config = dict(
    n_layer=12,
    d_model=192,
    n_head=9,
    n_kv_head=1,
    head_dim=32,
    d_mlp=512,
    vocab_size=32000,
    activation='swiglu',
    norm='rmsnorm',
    norm_place='pre',
    norm_eps=1e-06,
    positions='rope',
    rope_base=10000.0,
    rope_fraction=1.0,
    qk_norm=False,
    attn_scale=0.177,
    bias='none',
    tie_embeddings=False,
    parallel_block=False,
    init='trunc',
    init_std_qkv=0.0391,
    init_std_o=0.0,
    init_std_up=0.0391,
    init_std_down=0.0,
    optimizer='laprop',
    lr=0.00153,
    beta1=0.9,
    beta2=0.98,
    weight_decay=0.14,
    lr_head=0.00587,
    grad_clip=1.0,
    warmup_steps=232,
    schedule='wsd',
    decay_fraction=0.723,
    decay_shape='linear',
    final_lr_fraction=0.0,
    batch_tokens=32768,
    seq_len=1024,
    doc_mask=True,
    z_loss=1e-05,
    train_tokens=443100000,
    steps=13523,
    dataset='wikipedia_en',
)
Each number is 500 + 40 x the weight over its row's rms, rounded and kept within 0 to 999. Layers, rows and columns count from 0. Numbers have three digits each. The size before them is the row's rms in percent of the matrix's.

# layer 4 MLP down (transposed), 512x192, rms 0.0652, rows 254-276, columns 96-191
102:458544486434507306481495475478451461512496524507469515475475550530518511563488487501404490487513506485490478455507461499494523551536502431498547440449519373508501467425518503500511514440537503558483465504480531474500448520542529505519472526489461519631499494458524537533506537498490502482
099:445485449511439536519481498515568467445550539445496423453479535461503505560539498491499532488490526509539436460469547454509548464559455477507489549481432532514539508485496513479477516488491531466469466480467533504468564442491454471528577516570476492499491407478486473484510617461457503492
104:560532493526467524492509553572525477496573523485615546513416520535541499597481423517483495448522549568472499499562523506552542521419523505550493552508492442479513449550461476491516520482497491456487483491522505454442472502483521529542483444553524495467406524473500533559528443513537486540
096:503493517521444460504484460497567514533485480498546505512529546477491433554552524549454531509450489511501507543548556461501476524535572512476466500477496540553435543494550437520482515513554470580500520523491546606502497499453508531589519537582488557487564526534441442485620549491477531465
098:480494528498452589508512506509486550535531506468490486511436547558544519552550487484519551472466549435477561513460557485431481473481475528494504535492521571489466503510523517496513530505429507484521531521518565539462478459536590507508466463497500474477547459475464536452550500525507496441
098:572516484413488341561483423447554472453499500459467508473479539502557475455508546487536489551459563510479473527567478535530523554527442543504537462493481465486465547508539475484562444550477514441455522462487521545471499536567559499454470534540494493550471529548487512567469533512449449475
099:548496504543450505472401453582557479426557481491449501529452522472445562505516559493483514464440533470538472531471444526536439447536490521474491484520488459575496501450551503530494512560485549435545369475562589505475489456512569547506511484557465509467531460524563481485511580517472436499
091:500450508550590541499439554514552516438407441550511537492537547518504510528508472447507494440499512462414503532490533478439436452526426427480479492578479474491467556440500512456531504518468585438471508514563563506506553560507448515500473475496480480476534497520480492502510437522484509490
109:525480471531504529517493524457440490499484464514517484496493476440533454459581480474472522501496469482532456509437532516431532521491487557390470490437580528524537481507606437517475492496554497474489612469452455468549516490600490491424516468505479447462554507533492534477506473510517514559
095:541497500498531541558472543546465490531480436537408501461477530516526456465459509515492440534518493562563418521491556533531576458515538520490508530496507430558502433518393545512467514585518543534495495444507437503464511489494569477495438486519474582454527510528525522425534445538544568512
098:574484464435479666490479456549490466485505509466447505502481528441499537431507507570556480521555504507429446476478512492574521502539461532521600471502512610594577472528538428510530505482507489561486490514451468522496487517498524504485483489520543530433494506495503466472485517490518528530
099:460516516561495409460432544406499472515535490440458492536461518524503468485467504423505548534488550452512582491503459489498446549496519432541479528497522499489507484558425521460464520554489469565481494521465506493499554557453471510488471495525604462537496572456550436560481478473497452468
102:456514535538466333510476477551507567533546582487527496527490502483475477510468482509450529580422517462559473528498504514467526460448527562514478523460527515478530596504499511520465517485455584528507556509505559488535463453497532455533483450551499582508472503484496457462555470507513480499
103:487364493474488511511537497449454459503469548511473555529475510509494502447468522454541544506476454486554489603509446524529456484572516477456485454403480445507487467437562553515519496493472511500524497526493512511598499485446540495462498426529453590506536524487533427497464550491471437557
097:512522501420514498495448439478516482490492485452466533524481408479520529513493493544455511544528520514527525437469533529517483513527497511545526541522591491552523517565487497511469489488514447512407476496523558501428481477538496455460502477542474461454457550547478469502484518484519543484
093:519480530504469418526499516499466467560510558435475478522505471502526519559466533496502517546498510479495532479462489459552444442482439527590432473548448500518527492546579496487574513452506444544551523533555556577486484464505466495466557539451567620557472542508447520447509511489484505456
092:551473503558478576499481517468517524525505492527485534585522529540515490482463461542555484462456439519578518519580527481453477538433529527506484497458515512463509491508539536531526463429558489458485525488492425491475513534491507516563526490486488547432487545535565551450504514488493488498
098:534487458482505582516518484478445518480461490428423496453460456570471503475486444488464507528530443477460505545473524508518537482474443458480480549478510548502565577446431463510482527450409532492519430432468515526505476548502496494440505553550449514440482513550551475482461519569493458483
093:464430488521579590456483532562534475580515539511517546491525475465434519548437456554456470471501496468433518495575564451514539510453440522437544514470485479422509444473444495533461563511517526534500471509512567506450499557469487501447514504518512487426407473559448513448520533506573573540
095:460491440570517420497484465497463518499448477524498506515518538512448501521452471489468474527602472500506519564480487459485462543519444530523515481535433501540464522577544544487496573569498451459547479500489405472498488559477513427504493482478461537577470562518583489544474610395519506583
089:472470538539452573509444515536480474468486503498505507457602538518533482545550429564463513471490444494493516548520447488492459487454458522524431560547491564508513489459461490477409453441537515498502507440498539518487549519518479475524538470527464531391505596445488478499483527465483530499
092:455494507514561361500508489511535491526460525522504498578483486489480503492520539493550520482469554495479518516558479480508504445531418463518469550522452451485536421475535489485512380524476555538498488464497556601538491520544536489550485501451466538587524483515509485519561531521498532482
099:564506522443442553493513445499489514461466511529491581485551467444490494434545385487504493515442487486501476430500525493511517479539508515559535538508592502475525545531521494580462519508532480460448537509473430459438476498509479460507516500495524461397503492510543450500517508501470502548
# layer 4 MLP gate, 512x192, rms 0.0744, rows 255-277, columns 96-191
104:522567566504410459523552587449439528541497444553421481514532466480503473459460445543499552465576502416537529498534486516446515534442496517490554410520513476455455497472573508472519430470534514518533481479532551464474443543511480456439499454473483556537498549483463529524499484557480468571
107:463587562486437441504511529477527440593541491544494496571519532511477512476514560534497490514507513481481542478464439509529617509541467510594537503541470440557482522449487495542519429484480497519436488508537468593453499485514557507445386498476431443529464506553471508507495498509518582511
099:602516411516467531445417571515494520474515551546515517516515511453587543532441530456439519489462552424485539497489530496499515457543582537507487506491463533484521471456467453540515525565457439474500445458509507412574558463498452498525516507540488572503489500500597536552533436519544506528
092:487512441454411483532508497504567520451467503529485519476535497477520398423476478551535453442541433538527514489524478560536530526504484521448512526536492474573503507497533491519492494537509473504486527486456410501567453497424456491440502522518527538559410480470495421506489475504508500622
095:519538532512477453549505449476523431428449521464501560531534512527488526505480473539479451528517570515534524494494442467554521544500496478458579514560490469507478528418553429516498474532477448509474465482530432461425444555478482466500498550475484502540531515538556497528424435536407459474
096:469498511591489489475568497477434539542502516483446543452448458526490465585535485551497446486479433528483482495496463539505461448433510433458470574503424465506530484513474559464507488477501528421508539581495488530510476508519515518528549482507610493514520452497518463435527486492523489542
092:585506475503493476535481443473469460532538511417520555537520571479544492433516514538579535506539513460537476433542500504595433499493508529533511438442491505554512614542505509493550484452504488518491511525448477435530530515518511506530504524508492507546456465460545429447537492445506527569
124:430493492486503452563489472482537423472516477487482392470552499496563459508445513518522529491469517413504522477510444458527518440475480539461508584547478472501510475473550507463511450516405466494447587477482478539435489412549490492496494547501476452520511602497445438485533484526494532490
089:494501509477529498434454436513471469584528470584484497462527505453478560509490514531496459592493525461482487488515428487455567528476517545442542484531503494518519448517489531507500560538483490524382493527524528509470476439546466501474464433561530505464494510464431500469531506422522516485
093:511480545452536529536506517560491524463479465569493494503558543432516510461572500534566554457507519472481511516493507529496449536492464553448517477546501572520420476524490519493575468487468502500483467533519432526437551477568506482418455563590430418476558547430456455503551489529568524532
101:429544546499474490471516555525513480505572440481501485464485508523469582492525536566559476544431555481540508507530453547536464516540438445486486481523548505459555475445448545502512484550449472551481456438473433523531577514492418477530454512529466515514513599454529452502501504517431470571
099:494433485475506523512506395471515485460487460455472503545594538508486508610503485541477470445553579444495536486473426482534535538501462552417556483471498523460449555544550461389499461482529443431454546477509486534441500511487516464518517499513495478522542549546531578470488518490528524572
100:404554515457499448517490511512563526517524488482476375534537429536513487538467503533513536529501509478476513516468461466435477438562474519516529478539527472484520476589502504496460514496515505552546448494487533479569466524600562555511466530486506505521440414561450478499510514562518475414
094:473558465473441471501421490514519560503578479469470522521523497460504532526447507536540547515585499487463510476493482535599581524538509432482536454485438429531453445552588514529493486530451504465444442553467557469538480521494443495494440488478553500490502517522489507467462450436534520455
097:509518498463487469509507516465537528532497507453478547431491536508477502517412494485482458399482492484519529470522518493613502454539460483484480454549430437512481487551502522508473418452471497459544525500511498497532484406588526515498550484446552596511437504598450458463537510565547496507
087:504476521461487497453449477513502520402508515531559429482461449438472434524530524481482495582493534482505476487485462560469537520564500541510497555508512521475544483472512541474473494560520397523435454459562527512454489471554470444525525536526487476512457468498484492478491468548497465542
101:477445438504553498457506457522445540488550473495503447508490573595480557534502437446538529509521509490552486514546512517532528526471519562517484544536462483482561557499515479507475497504524437475528468446490504490480590507586460544566504418528457499507507449573472520444464505405408459528
088:448473427557597492503538474622510512495446500489422506530510461503510547542418484487442519446508427491480539459536538538564499518461492534534483477542524477491520543545404508557522526493521489463486449523515569501478555603519500511498476434515469458499402455467461466460479491459517551446
103:471447420494483510482532494599454477464514481443565433592535516497476555416449510483508574508581499545509501486453441520514501472520492506492490524552476459488560553499489559504498499552528475472498411504552436480436542456479525527484552474464532530558546503512480562503487518501476545523
084:482542524554477511491454554501504441452512483440547489432530484572499479458573513572497521562513481512514519478464459477480427544473525514513456506503398543576467526520411508468479489471596497452469467536527518474458495515457447554506523486543507469494526464406514514495511436408518598506
086:558489542514486545511496488526491479493477489507458505443561569534479580501465526433550445467501521535546468548548470471508494476534441516486556487551527505509470462512580517473563499511561495506419456488515507438513527577571457512524521537489367479499500509467459541562470557532572450454
101:601502467453469513526520463524438466510513567470528499471505558483542443429484445472500454512451546457463474481516445580552562493483471507517519491530576539499533508535549497554504461502514478511450474510473441453414474422481457477456514475425551466502448453507553486473512507482526541543
097:530528444499468500459443484486510542503525553532498467519494517530414510520561440501502472492482589508507496480451527484479507503493506520503448590486507519475496514517519500470569523512417490569546458516585407449535557471490545525510534490486443493540486470528528547537508524501547418597
# layer 4 MLP up, 512x192, rms 0.0687, rows 255-276, columns 96-191
099:499516566513485550513545579482457549481500489506433506485507493539456441492450457506502499473537572451575533475514599480430536509532414552506563435433548527470449535460578513436496472541482535521547528506523492523426501476499446438469499532490557549487487522540503519580511565590483498583
103:513497519497488509517550505454552552435508448569464477538488570474445507568570523538481481488460478502475519475447460499536485532454548469444533425418479510611530530447513465557546491511488437522472510458442437565491526429490460508447466539474450509490509497526467447519523542484542542522
096:524558499507471513494501540515519505507548407459452508530522587509472547439438434450539505464509474513477510551399560491442557496524498536505533478499517509491487419474498487443572492515507528462525469448508489478503482496490497394476507488475440465517535602445546498531473418477535433483
095:460501431440463516505534479534558509422465465551513534451560492468539373477416431546541454450532435514541513467529517545489456479462518486437530497489534538518492467565537538555486545515502442474538532495464461532554460486483469481434481496514492539466410480474512466463478512482517498633
098:505532485478493486492499508495476534471536537506466499480494475444477508540531534498522570482456505394472431524494582526437498505441510550531510470502524521499490491450475482480473524429562492535505505512440485471470476468534501560492503405505498538523497504507511514457542514526614511493
102:528509506583497501421505438569489499475578524466431462471521492527461465459594497515498494508492444535476463505577465544480488498455438425503512526482507458509517520476496420515460507516487505445517493536603549502496497479523496583447482516567506407462506452471582501499487501568440477515
093:526490495491568508514488455460445534531528502433489567571524547503588449469520504507542487513502515523542497418555548487513442416488576486525505407462503527570509577527479489524527479487486527555544532526464480452505583508497554533529514537524523543475470485471455451465566441478511522596
116:459569480507489456523473551456555547537542495525452469415514469513506501537434466490562466561478556500471587429446471527526507490505480538436614487461515513561573483454500509504512488495486495531484464565528488469583429485548553557370434424506526488499453531513506498505441532571525496470
098:508534503536528492516420471556469518488616501431545407508482459453549506550477571479492487470523519518546531458529457452425501532474586528478532494609469518504487494533541488443504530480552585531450482498531488474523450499491445482495427482495525517474439502485494481462536479415492512485
095:534497458474484406513473528565526491472480504493482482431546554555604544542527525509540506517471534522485504497516504571458448459460454491413488539583439484496477540525498493487510443499498491501521521424529447473510534509497521467480510495490423451533529487448480494445506479506522471511
098:485507462504520479508488418474559599504502545460476495468438485504470456527458489561463513534553469505424527494417486508558526563471547585526500538529484451530501520573461520477494541493547470487537515528484523432473449490489565450455482465512546453527496457584482508464457475496477491488
103:554529528478497523557516517453443431552459538503477562460476470517509460493521516517520425492555499468516451481518448516523476539483479429437513569513491493533480408507487477455553459522554426535466523476520464523508519515512455536388517506471508491496522511509539471558504535484548525498
104:457495531492471517511498492576521430529454494467510493542494496443472467502508502465533507471454587504459538547502513433523567507562537472550439429605475541458550455444523482551514540493492575476542465477410525476481496506527475513542473443500506443478501449508503530567526501508546560451
096:459532482499529522492550537583491596457474511518480481506430468466504548435530526480500518455513497498455493488537506474459474460412533573502456472515484516494476547491443578561481505419471477522494513485566482476487538498522516534560539543544426545534504402509503566569479602540512545481
091:436482491510494491503503495593514501516519443501482519494519520492518509448519525452501535502495500568529504504480457513477544511457526573481474438458500532526513478437490544490552549477557477597480484410468528509514472528429514442458520550504467562528502473414522542474425465449451481487
089:499495533412467529448548487533478498501489528571496484402488451485525449508525500465492505525594494471418509472513481553587492450558503511482538468554485521451543492462474577497527542504488515534484517455496575541461457485482499441423506524554452506556497505529440484506511482481461459490
101:513556535475543442530493471533491447508502493483503470500460510513406522531551463462479554514507564535460483490511516502461486567450541577548542424544514432519516483504500501474515473477487511517419559460457447481447498502504451454447541483486483485532512479514511482418497486507498426478
092:577463543469554519475460490508508521488531514460458480537481542498452457642526436487493445491489453555502491472519516505542424482472461522489470519498495470488542453475463485552539499518489421481466510519474569493487532480577499534511538479489478555560459505521448461431464474447593488513
094:481540519517485453534493465476553557482504553488477481457479491453504470502597537555585451488448535452551437611540526508481465542431563459490528500451516530519493498456520475495484565555478423489511512453503524417487550508460479533492446497539472524507470446514568506510486500520412513489
092:500575493448490459540505496578429452522517528437557519504506503511472482450497483560466560536533458428467478461488438496440459492478516458557486514512480534494430521463482472490500503505527518502530395570479510470370471481488472589468456486510578537541471486474515572489534523412495548433
087:478534470538501515432492530510464438555547494546562509519480437530444562466546501513434507539456552454455569547495543507403495587517585524557415432546524497465514507504430531547431526504533533479589525562516529492438501505471516532515529483575545545475500424535494483478502484458511562513
100:479455488532507477544527455516441522512515472462512406509536567570469535527498601488508518493508560479531517535448516518505454473429527564472500556495483536498485502435476518448421496458475554445453492489533594506467440504478498499501561504511527482533483490520507476480509547484551483461